From a checkpoint of a small transformer trained on Wikipedia: MLP 384 SwiGLU, vocabulary 8192.
Each number is 200 + 30 x the weight over the matrix's rms, rounded and kept within 0 to 999. Layers, rows and columns count from 0.

# layer 9 attention output (transposed), 512x256, rms 0.0691, rows 288-319,352-383, columns 0-63
174,155,248,236,156,187,251,199,206,202,220,183,213,194,159,188,238,146,245,222,167,197,230,133,233,144,253,205,247,161,220,201,236,187,177,205,248,175,179,224,212,192,201,250,227,206,193,198,191,198,185,159,197,188,217,186,229,200,240,232,229,192,251,209
201,234,155,178,222,200,184,229,221,235,213,274,176,176,181,239,185,232,203,179,205,137,191,146,184,192,226,225,215,167,213,197,226,152,182,133,232,158,200,186,207,193,159,167,198,176,210,200,208,164,154,221,181,196,241,190,211,175,212,204,231,223,203,177
200,241,184,222,163,216,231,175,201,164,211,235,189,193,174,179,219,216,184,198,172,220,208,234,227,227,162,232,179,254,166,189,219,210,182,182,168,186,156,201,205,183,208,251,173,204,226,206,198,213,203,207,218,241,219,209,243,213,196,171,213,213,253,245
214,218,168,158,202,202,235,210,220,199,197,202,223,228,226,238,170,201,147,210,216,223,141,225,201,204,223,265,168,200,205,184,246,216,151,205,187,213,191,215,167,174,148,215,218,204,142,158,160,215,191,181,229,235,198,216,192,221,160,201,215,233,184,206
211,164,160,195,177,197,164,227,185,257,224,236,231,193,203,156,114,141,202,225,172,185,188,131,172,164,230,209,215,195,161,220,267,210,183,209,212,250,184,180,183,234,221,187,173,220,201,191,251,241,174,186,182,198,234,207,208,173,197,198,246,202,229,186
137,216,179,211,219,197,181,173,167,167,208,183,214,190,199,218,188,239,189,178,207,211,158,166,151,197,224,188,171,161,176,229,191,181,220,126,198,190,207,212,240,227,230,162,259,178,239,235,209,214,191,211,216,158,204,214,192,157,224,184,200,212,275,234
243,191,204,185,161,190,215,228,227,176,143,228,219,179,244,188,182,210,191,173,210,210,194,141,185,200,200,187,219,205,199,199,233,204,204,213,255,222,165,209,189,209,175,200,172,196,204,268,184,198,188,167,192,215,213,200,205,246,265,201,209,199,152,197
221,191,232,160,161,154,197,202,214,197,218,189,110,211,271,200,201,246,238,174,96,188,220,225,157,204,210,212,212,228,214,223,198,174,197,173,235,230,198,202,235,206,252,196,202,228,247,210,163,183,162,217,196,160,216,201,193,236,185,200,153,209,202,208
192,201,197,237,190,174,220,241,172,183,183,247,202,170,222,175,237,136,196,179,184,212,229,213,219,222,223,197,156,253,215,157,174,218,191,203,176,148,159,186,262,197,261,232,223,222,189,208,197,157,189,192,161,187,191,164,179,240,183,204,206,198,243,178
177,183,227,171,209,170,231,176,223,225,229,207,208,204,253,150,221,181,207,228,186,203,170,192,179,194,199,227,206,256,178,188,198,209,222,190,242,166,215,190,198,192,196,241,230,203,232,202,198,199,211,181,106,194,164,153,218,180,257,201,217,200,208,206
164,191,177,151,205,177,215,193,166,165,168,202,263,173,180,162,197,186,168,171,208,221,211,166,136,231,195,232,192,192,171,252,203,256,217,219,190,170,144,167,203,147,240,196,287,219,223,159,219,211,121,175,170,206,207,141,164,190,204,220,203,146,148,186
215,201,213,248,190,218,150,209,210,250,188,178,227,241,185,218,184,192,154,195,195,186,188,177,211,229,277,183,229,157,168,239,206,192,168,156,183,179,168,208,156,225,149,215,209,192,185,206,170,258,199,251,255,238,247,215,215,202,213,193,201,252,202,216
230,198,219,206,213,160,199,194,217,189,190,174,221,164,158,247,271,189,165,197,196,174,200,176,238,214,179,233,207,233,241,135,187,183,171,257,213,152,198,172,216,188,170,189,200,218,244,219,145,179,213,215,150,189,221,194,230,206,206,228,138,164,203,226
184,203,199,217,200,223,172,179,179,201,186,220,194,188,144,188,202,158,169,225,188,164,203,186,207,216,214,203,208,209,175,239,224,179,200,228,215,202,154,196,197,242,189,214,199,203,185,204,229,221,183,197,218,216,172,229,203,220,167,201,180,185,160,169
173,204,247,223,223,173,170,180,245,177,195,204,208,182,186,185,179,189,180,172,217,171,185,251,168,186,177,190,175,192,184,155,218,227,144,150,241,171,219,191,230,156,192,201,177,195,208,201,186,184,198,223,219,192,198,207,200,206,189,193,249,175,174,145
218,204,239,152,179,209,179,229,176,194,189,161,199,194,247,189,224,197,221,156,179,199,180,110,162,164,180,183,228,199,221,161,169,162,211,196,226,197,212,220,199,183,197,183,157,190,193,212,219,252,177,207,211,219,204,229,161,233,240,196,164,202,189,214
209,206,198,198,207,215,158,186,219,203,216,205,198,205,220,214,227,190,205,165,198,195,198,204,157,186,158,196,228,174,165,195,157,168,211,208,222,196,180,203,182,177,255,186,221,174,173,245,206,176,164,206,216,235,235,188,174,208,229,175,257,177,178,179
216,184,165,192,198,181,238,200,225,264,193,205,164,219,149,195,222,165,211,235,196,177,237,214,221,164,192,144,227,196,239,244,216,137,176,248,167,199,243,202,197,225,183,194,217,196,174,186,276,214,220,180,266,180,210,220,203,192,240,227,200,215,155,175
218,181,255,198,190,149,176,221,143,197,192,199,183,207,206,217,185,202,228,194,207,162,196,207,102,166,197,221,155,167,159,197,187,219,204,168,209,213,223,273,201,210,145,168,229,213,236,167,213,162,259,207,193,206,212,241,233,216,182,207,231,266,223,211
168,265,176,226,158,233,205,204,211,233,229,186,236,168,198,242,175,228,186,205,170,235,183,161,205,225,195,206,206,165,183,248,257,222,151,214,215,205,178,129,187,225,210,185,168,220,205,111,180,170,204,204,197,177,229,190,231,231,189,194,167,172,172,188
180,217,158,180,212,236,160,211,235,229,180,266,208,244,198,218,182,243,195,181,235,183,164,217,218,189,274,232,194,204,234,171,145,202,203,176,169,217,159,181,239,187,177,190,177,154,169,187,192,172,210,198,196,176,225,184,225,205,198,217,149,221,222,164
186,199,243,184,315,250,216,210,186,175,205,204,211,199,191,202,205,215,232,219,186,199,213,221,179,197,247,197,188,180,169,215,184,262,246,210,181,221,172,224,213,181,211,200,159,172,187,207,216,211,216,222,148,220,136,164,197,208,208,227,219,224,158,197
179,225,136,141,214,199,218,196,195,212,195,190,234,261,189,210,203,212,235,165,162,213,154,232,161,210,212,195,223,190,164,197,181,194,202,164,261,234,155,194,180,223,209,138,215,193,169,136,218,220,168,242,182,167,175,200,182,194,198,161,198,233,221,171
125,235,266,201,210,207,213,186,196,185,160,271,165,231,244,206,199,198,227,151,213,166,179,239,209,204,165,216,143,227,195,210,215,203,183,215,189,211,214,189,216,222,222,224,210,173,171,229,205,149,210,149,187,228,205,199,165,229,181,188,223,215,202,208
171,163,215,198,186,193,213,234,174,192,238,169,184,232,206,214,228,240,179,253,193,191,207,193,222,186,196,208,207,226,212,204,259,173,178,192,172,182,204,180,229,214,176,266,262,196,177,188,200,213,226,237,242,200,227,214,209,221,188,219,193,134,145,243
203,250,191,211,182,144,178,215,190,219,214,201,219,163,229,205,191,248,212,226,176,163,216,160,247,184,194,226,161,202,225,192,179,161,196,183,237,200,212,210,168,163,176,210,170,141,197,232,199,114,198,219,205,203,187,207,199,202,179,169,226,248,229,231
173,196,208,184,160,243,218,195,223,271,197,201,234,214,189,200,220,185,180,197,201,215,168,250,210,173,181,161,215,226,161,189,216,226,163,205,201,192,211,217,212,164,190,164,234,233,234,210,159,237,193,202,195,224,221,180,220,197,185,171,204,205,187,207
179,218,222,248,170,156,239,200,213,234,202,185,246,222,195,171,190,233,235,169,193,214,157,181,210,227,142,146,200,186,153,209,208,219,191,174,191,112,195,201,219,161,215,188,218,176,173,182,163,211,219,211,163,138,207,182,236,150,204,208,187,239,194,206
182,151,188,231,155,202,174,194,200,237,209,187,240,204,219,228,207,223,193,227,184,219,233,196,226,127,195,215,227,191,192,198,159,178,214,216,199,191,196,195,216,169,214,169,233,181,174,189,245,211,181,197,152,245,199,172,139,207,201,209,181,181,246,174
206,197,203,203,203,151,216,147,182,171,126,234,208,190,227,163,199,219,164,236,179,194,189,148,210,195,259,226,209,183,202,212,177,214,229,179,197,243,230,208,249,206,190,184,141,175,209,177,148,223,183,215,148,176,161,200,221,258,160,149,196,174,165,167
195,168,222,207,139,220,216,249,223,250,162,205,190,277,220,209,236,160,214,250,203,194,174,240,154,201,228,181,201,186,189,174,172,194,207,164,245,184,205,187,235,166,207,178,268,208,174,255,219,173,233,193,256,220,229,160,239,205,198,222,209,194,235,191
150,200,192,218,190,242,157,209,164,233,203,221,179,228,219,235,205,123,241,222,192,206,235,199,187,212,210,221,207,201,217,210,189,165,161,219,149,192,208,190,205,196,200,195,230,180,204,210,188,168,166,188,223,185,221,178,136,193,188,211,211,225,244,208
223,200,206,194,206,224,220,172,198,194,237,174,159,155,211,196,165,202,185,187,201,243,204,227,205,178,167,156,158,173,185,168,168,211,235,199,148,246,174,267,244,214,211,183,195,233,186,181,186,251,208,233,264,194,165,186,184,168,230,211,203,185,179,223
167,205,219,224,224,166,158,192,237,208,254,217,234,169,171,180,189,202,195,250,226,216,174,244,176,189,186,256,222,233,214,228,179,195,210,192,150,198,179,180,224,245,194,202,230,213,164,204,150,174,227,195,161,170,186,156,229,225,207,202,226,187,150,203
178,156,177,149,192,187,208,212,270,175,193,205,180,206,261,186,155,198,156,182,206,224,186,210,148,194,170,190,229,202,187,250,216,190,244,203,210,158,207,148,186,224,216,151,220,181,164,221,161,146,225,167,224,186,246,173,149,183,191,274,220,205,168,154
211,181,161,192,199,222,220,231,199,214,235,168,230,214,159,216,205,193,224,195,231,189,241,194,183,229,258,165,212,208,229,193,156,193,232,190,203,175,230,186,219,214,192,186,193,220,231,222,228,225,210,226,157,213,201,187,174,203,254,201,147,204,225,234
216,204,199,231,183,193,171,160,258,195,172,165,160,188,204,166,234,197,160,233,187,236,233,203,149,220,218,196,182,229,233,195,133,176,170,176,223,207,224,169,199,217,244,226,232,239,201,211,175,152,159,133,232,190,208,188,215,227,208,210,236,156,237,237
243,129,194,176,230,240,201,237,232,184,213,154,205,209,232,173,191,207,220,197,208,200,248,252,250,174,195,159,245,232,240,189,206,252,274,233,210,254,172,211,157,193,208,185,165,152,191,197,223,209,218,156,168,215,215,195,218,226,182,248,209,154,193,227
162,182,186,253,220,164,121,156,165,185,248,189,220,193,167,214,236,242,209,174,218,288,193,231,205,228,200,178,160,177,162,156,176,212,218,155,175,195,174,198,200,163,220,219,213,181,163,182,235,191,146,180,126,221,219,173,245,213,183,201,174,201,219,148
219,179,177,214,197,247,185,240,231,167,194,178,215,202,221,209,189,193,157,240,194,138,197,152,243,203,203,201,191,216,210,203,225,208,176,238,181,226,142,165,155,222,157,212,191,239,273,244,200,170,190,181,209,200,191,191,217,154,226,139,239,201,214,243
195,166,197,194,178,189,219,170,174,261,254,212,164,233,173,234,219,194,239,227,163,203,159,164,213,160,250,183,216,164,206,210,208,258,219,199,202,236,205,215,201,169,165,162,189,190,206,208,198,152,235,222,172,221,200,206,170,169,194,171,250,169,258,238
212,199,232,179,216,161,153,231,173,199,178,253,239,233,214,203,160,202,221,164,209,154,216,178,244,169,180,159,202,204,171,181,206,218,205,247,202,245,185,262,146,158,224,232,189,234,163,187,210,235,221,224,151,178,191,233,206,183,193,225,231,216,218,213
219,175,132,226,194,240,224,176,252,251,120,133,179,202,143,221,252,163,169,211,218,137,241,247,239,178,234,221,215,214,170,141,150,184,198,191,180,164,188,129,181,239,166,221,146,164,188,227,206,222,249,237,247,169,158,256,198,214,237,183,201,238,201,155
170,255,196,155,188,192,190,186,187,137,181,179,187,181,245,196,222,200,213,197,167,195,210,265,161,193,157,237,174,208,237,227,212,159,216,262,178,169,190,242,229,204,225,208,145,160,192,240,236,176,174,207,181,196,186,223,173,209,195,189,214,212,220,231
186,218,206,202,196,175,251,207,229,208,174,210,213,208,150,151,171,184,245,192,222,230,230,235,200,206,207,213,195,132,170,229,234,207,204,161,179,195,197,205,184,244,207,214,185,169,152,165,220,269,186,199,189,239,204,234,204,162,228,180,226,174,230,152
194,187,207,221,216,183,185,228,185,225,194,182,213,194,182,216,208,194,215,162,182,178,154,163,216,182,172,234,146,182,197,196,194,209,171,182,128,181,210,176,151,200,186,217,233,239,140,196,253,162,199,183,163,189,214,181,203,196,235,195,213,230,221,153
235,164,166,167,180,226,184,184,159,231,162,248,256,170,165,180,240,189,211,174,207,198,166,220,212,229,211,189,165,176,159,175,185,254,222,153,191,189,216,159,225,202,163,187,209,171,232,166,173,200,231,168,170,157,211,205,213,209,193,184,161,195,188,207
184,129,165,228,207,215,194,213,219,200,201,166,189,246,173,215,209,209,207,228,239,266,212,230,227,198,126,180,181,186,180,191,199,178,227,252,238,206,187,221,221,214,250,190,178,219,213,219,187,177,231,213,209,183,194,196,210,218,218,253,232,187,202,241
243,191,170,156,244,220,226,215,182,131,224,233,177,152,202,188,205,182,246,180,184,252,164,210,189,237,169,213,194,226,157,188,183,207,146,223,199,194,162,155,200,178,225,254,155,196,218,185,167,273,178,174,235,204,239,177,226,174,208,213,163,161,193,206
179,215,246,191,214,224,241,202,216,153,253,221,240,147,188,135,216,231,186,203,211,215,166,203,161,196,157,263,223,199,135,136,185,172,272,195,224,215,169,193,186,198,180,196,168,175,200,212,172,206,189,202,228,195,209,154,167,174,172,230,175,169,178,225
193,186,166,166,241,225,182,156,227,251,131,240,201,200,175,227,241,267,217,219,232,220,192,202,273,229,178,202,192,182,218,171,168,191,146,194,208,209,176,199,248,137,174,250,265,187,226,179,150,210,209,220,210,218,176,211,200,173,218,215,201,220,224,240
223,209,278,171,251,158,206,224,246,137,238,214,169,220,220,170,213,174,202,247,184,270,205,232,208,211,209,136,191,190,231,132,167,203,261,232,181,208,194,246,205,214,183,204,208,176,150,241,190,230,203,245,197,193,180,198,175,203,191,235,229,209,215,250
198,252,191,200,216,186,212,170,187,212,157,198,242,231,214,189,163,190,196,226,208,167,269,161,203,239,169,168,197,217,160,218,235,203,208,229,202,238,183,156,140,264,182,208,184,189,175,211,256,175,126,162,260,205,154,173,151,186,179,199,228,156,243,229
225,198,192,204,179,141,215,223,252,201,238,210,200,187,214,226,182,247,201,182,206,212,196,193,159,209,151,152,173,204,250,220,192,200,223,173,218,176,183,181,199,185,220,249,191,252,168,145,179,202,154,198,226,166,228,242,190,221,208,194,109,198,192,157
234,235,199,243,214,239,201,211,184,179,212,221,176,186,273,171,154,199,183,209,229,158,217,201,192,162,218,148,174,189,224,149,204,273,180,205,147,180,123,191,207,193,183,261,204,164,241,209,191,242,204,197,181,180,169,202,191,188,252,223,240,187,149,242
245,201,239,203,156,248,220,190,211,230,190,175,209,210,197,180,217,205,183,195,214,189,193,202,237,194,222,255,222,178,157,146,191,182,216,173,241,224,266,220,141,173,249,223,211,193,214,201,172,264,214,283,203,197,158,222,237,214,220,196,207,188,202,185
234,228,227,162,210,188,181,173,169,273,144,148,206,173,164,239,151,198,145,190,220,199,203,163,218,203,224,227,147,213,176,222,186,160,199,196,184,180,197,185,211,214,189,169,189,268,236,192,215,182,226,180,235,176,168,224,184,149,225,184,201,184,191,174
175,160,240,196,236,280,203,193,205,227,155,217,205,205,197,170,187,209,158,174,198,212,202,205,175,226,207,139,228,211,232,192,287,220,235,191,198,236,150,166,223,260,211,215,214,207,208,251,191,257,245,155,216,148,231,196,210,189,208,207,243,213,197,206
235,243,177,252,223,176,230,194,186,174,197,211,183,197,210,194,180,236,182,187,140,219,207,198,211,164,141,231,247,193,235,217,192,156,175,176,200,206,242,183,199,261,188,183,194,234,229,188,212,146,224,189,175,177,141,240,245,253,207,201,178,172,175,191
171,151,191,233,227,250,238,207,196,205,248,258,201,240,227,165,136,215,231,252,194,171,195,213,231,134,192,224,183,173,249,183,145,106,208,206,243,233,229,165,198,157,183,212,213,213,221,160,147,163,223,277,186,239,141,259,184,222,152,221,183,212,247,207
228,215,220,202,234,176,180,289,176,264,138,228,136,238,212,148,193,243,166,214,239,194,143,194,152,202,201,146,203,206,218,179,171,200,235,196,173,216,242,237,186,222,161,200,152,217,199,206,267,181,160,216,238,179,176,221,184,200,206,158,172,212,225,183
219,251,198,159,197,236,191,279,175,207,140,174,167,228,200,215,180,163,237,164,245,215,236,234,169,198,193,199,189,169,200,191,225,185,207,161,198,183,168,186,190,201,235,180,215,245,252,269,189,169,221,238,192,170,204,222,164,183,182,229,227,235,207,215
195,168,208,240,184,217,152,228,185,111,196,214,247,117,210,137,180,167,196,136,177,171,205,186,231,181,174,197,232,221,158,191,244,204,179,146,176,213,208,195,218,227,202,213,184,184,221,246,198,189,190,192,169,184,176,238,164,200,210,240,190,173,175,198
186,241,186,212,222,224,193,165,206,196,189,209,212,184,225,203,168,268,198,231,223,174,219,197,235,217,240,193,197,181,143,153,193,155,213,187,142,178,185,218,200,236,210,208,166,204,187,223,239,212,223,219,163,225,231,245,237,215,218,229,223,259,202,203
# layer 9 attention value, 256x256, rms 0.0691, rows 161-191, columns 0-63
191,180,208,196,198,221,257,188,166,205,171,177,166,222,221,191,187,184,181,140,183,188,208,190,238,178,214,159,229,166,174,157,186,247,250,194,218,207,187,198,209,173,207,236,208,180,208,187,218,224,242,212,243,193,193,227,163,192,177,199,160,167,251,232
214,243,183,169,233,211,210,211,192,194,229,168,219,234,157,227,205,234,220,206,242,181,186,176,183,212,237,214,230,177,195,187,175,200,187,176,176,193,197,166,184,179,191,197,194,208,156,225,158,223,136,215,195,188,146,209,156,173,247,141,204,244,143,191
209,195,214,187,236,180,140,161,200,237,166,235,179,202,226,159,207,243,189,216,182,217,219,211,208,184,191,211,195,191,190,176,218,159,195,197,225,188,175,213,198,180,184,187,187,212,206,174,182,167,209,202,234,175,204,181,226,202,181,183,209,190,183,182
231,182,198,212,221,217,224,228,213,181,186,167,181,207,218,239,200,187,174,190,233,192,178,216,262,184,231,224,190,209,179,255,225,163,227,210,182,140,241,222,223,168,205,200,216,158,190,191,185,205,250,227,167,204,154,254,218,192,219,196,144,237,159,191
152,151,197,167,211,224,221,190,203,251,208,209,209,206,198,195,221,176,177,197,176,171,202,220,176,221,178,219,187,219,216,211,167,221,178,205,213,193,236,190,176,194,175,232,251,229,135,188,189,186,215,228,200,209,198,175,177,169,217,171,165,225,229,211
218,221,201,212,190,232,221,210,207,230,214,186,165,183,255,192,209,178,150,236,184,168,229,231,203,189,226,195,226,172,225,231,197,193,235,244,166,192,215,203,214,261,200,205,253,206,240,160,209,215,210,214,248,215,177,201,202,182,197,212,187,196,232,185
149,199,145,160,237,222,196,193,207,181,211,206,277,228,182,163,216,165,205,193,185,232,255,210,176,191,195,218,179,205,154,223,181,222,203,177,205,200,216,249,209,159,149,221,182,155,150,135,201,159,188,186,187,201,242,210,199,193,182,250,192,202,205,210
192,206,211,157,263,209,163,200,225,184,192,197,223,226,198,176,202,193,180,193,234,148,206,203,168,200,149,170,248,182,188,212,170,169,194,204,178,193,207,226,210,231,186,190,211,169,209,230,238,205,196,195,205,235,207,237,221,176,188,221,195,230,223,229
224,197,134,194,168,233,238,195,178,190,234,178,189,182,185,190,198,204,172,192,228,205,190,265,199,185,205,237,201,180,231,212,213,193,197,210,191,229,204,214,203,223,173,173,159,179,214,231,210,167,213,166,268,191,244,176,149,208,205,174,211,218,200,215
189,231,285,192,183,158,173,225,186,222,186,201,164,164,217,215,177,182,251,182,192,231,140,219,200,182,212,241,198,223,201,258,204,203,214,184,268,229,227,214,178,191,245,179,206,187,203,181,170,187,204,198,206,176,232,191,231,189,183,180,240,209,233,195
206,157,163,217,176,189,182,209,181,220,192,186,168,182,200,199,226,194,196,169,185,190,230,229,171,230,220,199,187,194,231,169,230,234,157,203,197,231,219,140,208,208,231,202,209,214,236,180,223,205,248,220,181,226,165,167,196,203,237,179,207,154,201,173
193,209,193,245,178,192,156,209,231,203,218,190,198,216,183,206,189,188,219,183,188,198,209,194,206,207,162,194,234,246,182,183,222,236,216,185,225,199,178,217,180,187,194,169,205,169,169,179,222,181,159,214,210,179,166,196,174,203,168,247,172,227,189,222
196,224,213,215,194,171,211,177,232,221,204,214,196,184,211,199,197,224,218,200,186,223,212,234,207,218,228,159,246,274,207,145,187,215,262,209,184,195,242,206,199,160,223,180,183,206,216,230,154,181,226,178,195,204,192,179,220,227,191,194,161,177,214,213
215,234,194,234,175,182,197,180,169,170,202,170,168,194,192,238,172,218,261,205,175,247,195,211,227,173,217,187,202,191,209,188,232,153,206,242,185,202,180,213,133,225,191,232,248,235,198,228,224,199,182,236,218,232,196,193,208,229,156,229,181,209,228,181
218,215,220,261,193,211,224,173,204,156,180,199,213,200,196,232,185,170,207,212,141,185,205,196,179,220,225,216,195,230,203,242,224,240,230,181,195,231,228,175,198,187,164,221,254,180,206,183,210,226,165,196,186,209,235,184,173,167,143,226,190,239,198,219
186,170,226,228,181,188,231,174,182,226,166,206,202,224,192,160,187,169,192,213,206,195,197,199,206,193,205,203,199,215,193,236,214,200,229,214,192,200,225,201,176,241,186,207,193,221,188,221,218,221,249,237,180,189,180,213,217,238,209,224,217,181,219,205
174,240,210,212,213,225,238,233,198,204,144,199,192,218,212,230,193,170,189,223,183,156,203,166,224,223,211,168,187,226,229,218,180,196,173,188,211,169,203,174,249,228,248,190,174,183,213,235,175,187,167,208,188,202,165,167,228,198,231,174,251,174,220,236
235,168,218,174,172,223,167,205,139,178,209,185,204,159,170,180,204,200,187,212,190,220,253,213,191,199,192,253,176,190,186,187,194,190,210,236,190,177,222,180,149,174,251,211,163,194,206,187,212,190,212,163,189,217,191,217,169,222,228,214,186,174,190,225
176,177,114,193,160,181,194,147,191,251,180,210,240,219,201,232,196,203,199,143,269,188,164,182,204,198,213,227,197,235,170,231,193,203,199,208,205,190,189,219,264,174,187,233,179,187,204,201,230,226,232,190,220,199,217,209,157,161,244,210,194,245,198,196
217,197,216,218,172,208,230,185,187,189,207,197,181,171,199,165,215,196,188,185,187,232,189,175,191,174,182,167,206,210,229,174,205,209,205,212,215,160,210,211,237,153,188,206,237,228,225,208,191,276,204,212,202,197,239,225,193,231,205,163,192,167,170,198
226,194,175,197,182,183,127,186,215,243,232,187,141,229,184,212,215,223,224,206,187,195,216,190,249,191,209,211,215,192,173,165,213,153,177,219,206,227,234,164,184,191,162,185,200,204,193,192,185,188,225,165,198,200,201,181,191,231,193,163,251,218,200,174
178,156,211,208,142,189,232,138,179,212,194,176,212,178,186,210,236,137,206,226,238,224,193,201,223,207,159,204,205,228,177,218,179,166,209,195,190,176,217,189,206,190,206,190,189,204,232,170,199,209,176,190,231,216,245,156,205,182,150,190,169,199,212,192
219,179,146,172,185,173,147,222,220,200,246,173,171,224,198,227,168,245,188,262,172,231,216,177,168,176,183,230,202,193,176,230,199,167,181,211,219,165,163,201,226,203,175,187,203,255,192,160,161,191,234,191,227,159,203,190,222,179,198,188,216,235,205,225
138,231,177,187,169,190,211,204,207,202,184,221,225,195,171,192,207,147,210,204,186,218,184,211,197,189,163,186,230,185,172,234,181,289,189,189,229,177,183,208,202,215,190,226,157,183,198,205,163,208,151,177,190,191,226,182,220,215,202,188,206,206,234,205
226,209,201,181,210,227,221,178,166,194,219,195,194,218,220,211,228,193,229,194,175,208,230,203,178,155,200,223,173,201,182,212,135,242,190,224,171,188,243,160,191,202,191,184,182,191,201,193,222,241,193,185,190,255,194,195,169,205,187,241,188,223,194,162
190,155,209,153,215,187,169,218,193,186,211,195,186,159,228,170,212,193,238,194,192,157,213,183,210,206,191,210,211,205,194,182,191,237,220,198,165,171,152,208,221,171,216,222,207,166,183,203,236,212,217,216,238,190,208,180,158,171,182,188,200,251,215,192
212,233,211,153,228,185,144,199,200,204,146,215,141,150,179,255,228,183,195,204,216,252,208,209,210,208,211,223,231,168,201,192,244,228,224,218,187,211,198,222,194,225,229,166,206,195,206,211,217,224,153,197,196,184,181,166,187,183,210,228,209,221,144,203
207,218,222,186,218,194,232,147,231,154,231,200,243,221,187,236,201,173,296,158,189,164,233,216,190,217,200,249,216,189,161,203,220,233,132,195,252,165,194,173,217,157,181,195,191,212,183,192,217,181,255,168,217,234,201,227,192,176,224,221,270,223,191,224
154,218,223,200,189,183,181,199,260,220,244,195,218,204,208,195,182,231,234,175,192,215,171,226,239,196,154,175,191,260,188,218,193,186,177,189,206,215,179,185,200,212,193,188,220,227,159,175,227,204,199,201,193,230,228,229,204,206,211,228,225,213,195,228
208,224,188,213,277,189,240,172,119,225,201,201,156,210,169,228,218,228,191,214,168,222,235,171,230,216,194,148,188,167,185,205,161,224,199,228,172,185,214,228,173,187,206,209,179,178,231,168,194,200,147,231,181,242,186,174,217,210,227,193,199,205,172,225
184,199,205,167,198,173,217,214,214,175,142,197,180,228,179,148,186,230,226,217,219,265,175,232,181,179,214,177,210,210,208,162,194,232,228,207,220,202,244,199,208,196,208,199,241,210,191,209,172,223,219,206,202,223,228,180,218,210,184,199,218,174,181,205
# layer 9 attention query, 512x256, rms 0.0711, rows 384-388,448-452, columns 0-63
184,213,156,208,181,188,231,223,203,213,226,221,222,210,208,157,164,160,185,170,226,255,205,181,163,195,216,179,199,233,200,215,213,253,210,205,171,197,209,205,216,182,200,168,203,235,224,210,219,229,202,222,179,258,197,198,128,222,207,184,195,179,255,216
259,192,243,190,147,210,170,202,186,182,165,225,184,129,202,199,241,201,161,172,195,126,159,228,186,191,202,202,148,209,213,195,190,189,216,213,191,187,183,207,208,208,182,219,195,174,193,197,194,166,208,183,241,219,203,169,218,213,274,228,203,185,212,212
168,232,259,297,216,284,178,196,222,201,239,227,206,212,229,221,190,224,220,209,204,210,190,178,177,234,238,201,204,179,202,228,229,173,181,171,188,194,207,208,181,182,263,205,229,176,202,215,207,243,206,239,176,205,146,289,185,214,181,257,213,163,179,188
231,224,191,219,175,260,210,211,185,211,209,248,199,241,157,224,145,249,214,141,180,216,156,209,170,197,200,207,224,198,201,191,146,175,224,203,154,200,200,175,229,214,256,198,144,176,219,238,203,166,237,158,169,162,153,212,165,184,204,207,151,146,221,184
214,149,223,182,199,178,258,281,245,218,210,222,178,174,122,164,149,181,218,221,199,243,179,152,217,206,170,232,198,238,212,141,190,169,206,212,225,226,176,186,214,230,164,231,172,253,152,200,208,101,251,215,123,145,169,153,209,180,214,216,233,245,186,209
222,174,248,210,199,220,195,185,228,158,202,164,164,200,241,231,214,212,204,185,202,158,205,197,252,177,232,205,181,210,231,217,227,191,197,158,199,217,202,207,184,234,185,238,200,188,228,232,251,206,180,217,207,208,182,176,220,221,186,195,238,248,210,244
165,176,179,199,204,228,208,169,170,191,224,244,161,178,242,193,199,210,186,189,197,193,193,159,197,176,198,203,175,182,221,180,189,162,225,201,158,216,197,180,179,192,163,219,213,128,226,179,145,158,241,240,167,212,206,198,166,214,137,217,202,258,159,174
179,236,226,205,184,194,155,222,220,275,197,185,169,179,177,195,233,204,267,194,247,178,166,236,216,233,199,198,236,178,188,222,191,237,154,181,226,182,162,228,197,162,181,141,179,237,183,184,194,206,106,191,192,163,206,239,225,221,257,242,155,162,193,198
219,172,231,206,243,209,191,193,197,202,174,204,191,200,247,230,239,135,203,187,183,198,194,183,209,214,197,182,162,213,157,222,163,253,166,209,145,196,226,196,215,212,235,205,196,216,208,205,168,246,201,217,150,194,207,211,186,223,189,195,232,237,172,211
160,220,214,189,215,128,183,193,227,191,219,168,209,175,192,226,222,204,190,237,210,183,208,175,187,206,158,204,162,207,228,187,236,201,163,163,225,216,166,203,223,229,144,207,151,243,205,203,221,272,225,190,142,204,125,182,171,228,197,205,197,189,187,199
# layer 9 attention key, 256x256, rms 0.0716, rows 192-195, columns 0-63
203,171,161,208,180,172,224,265,224,203,173,201,211,160,205,237,189,180,186,202,164,173,226,156,205,179,171,185,229,192,188,145,217,202,198,183,182,232,195,160,220,173,175,189,191,179,166,209,195,163,224,179,195,180,209,248,193,215,225,210,190,222,211,243
206,168,251,176,239,219,206,191,154,164,191,247,213,184,203,184,167,237,195,217,234,223,216,178,186,206,218,227,210,228,185,199,198,156,171,194,225,204,220,208,208,220,214,208,263,188,204,215,140,227,251,201,197,195,158,209,194,218,166,171,197,201,205,244
237,200,189,251,214,164,219,155,238,203,217,203,245,199,173,211,219,243,171,252,196,131,186,218,207,224,180,188,179,203,232,198,170,207,175,226,209,186,152,207,165,182,187,172,167,246,203,262,201,205,160,151,227,231,228,211,186,163,185,197,166,187,157,184
176,167,233,246,219,224,201,141,182,186,144,205,195,222,214,179,207,223,207,182,212,205,204,198,200,208,221,216,150,205,203,214,209,210,224,220,216,209,210,206,219,206,177,197,182,206,220,192,205,227,214,196,188,182,202,222,244,221,198,207,191,171,201,225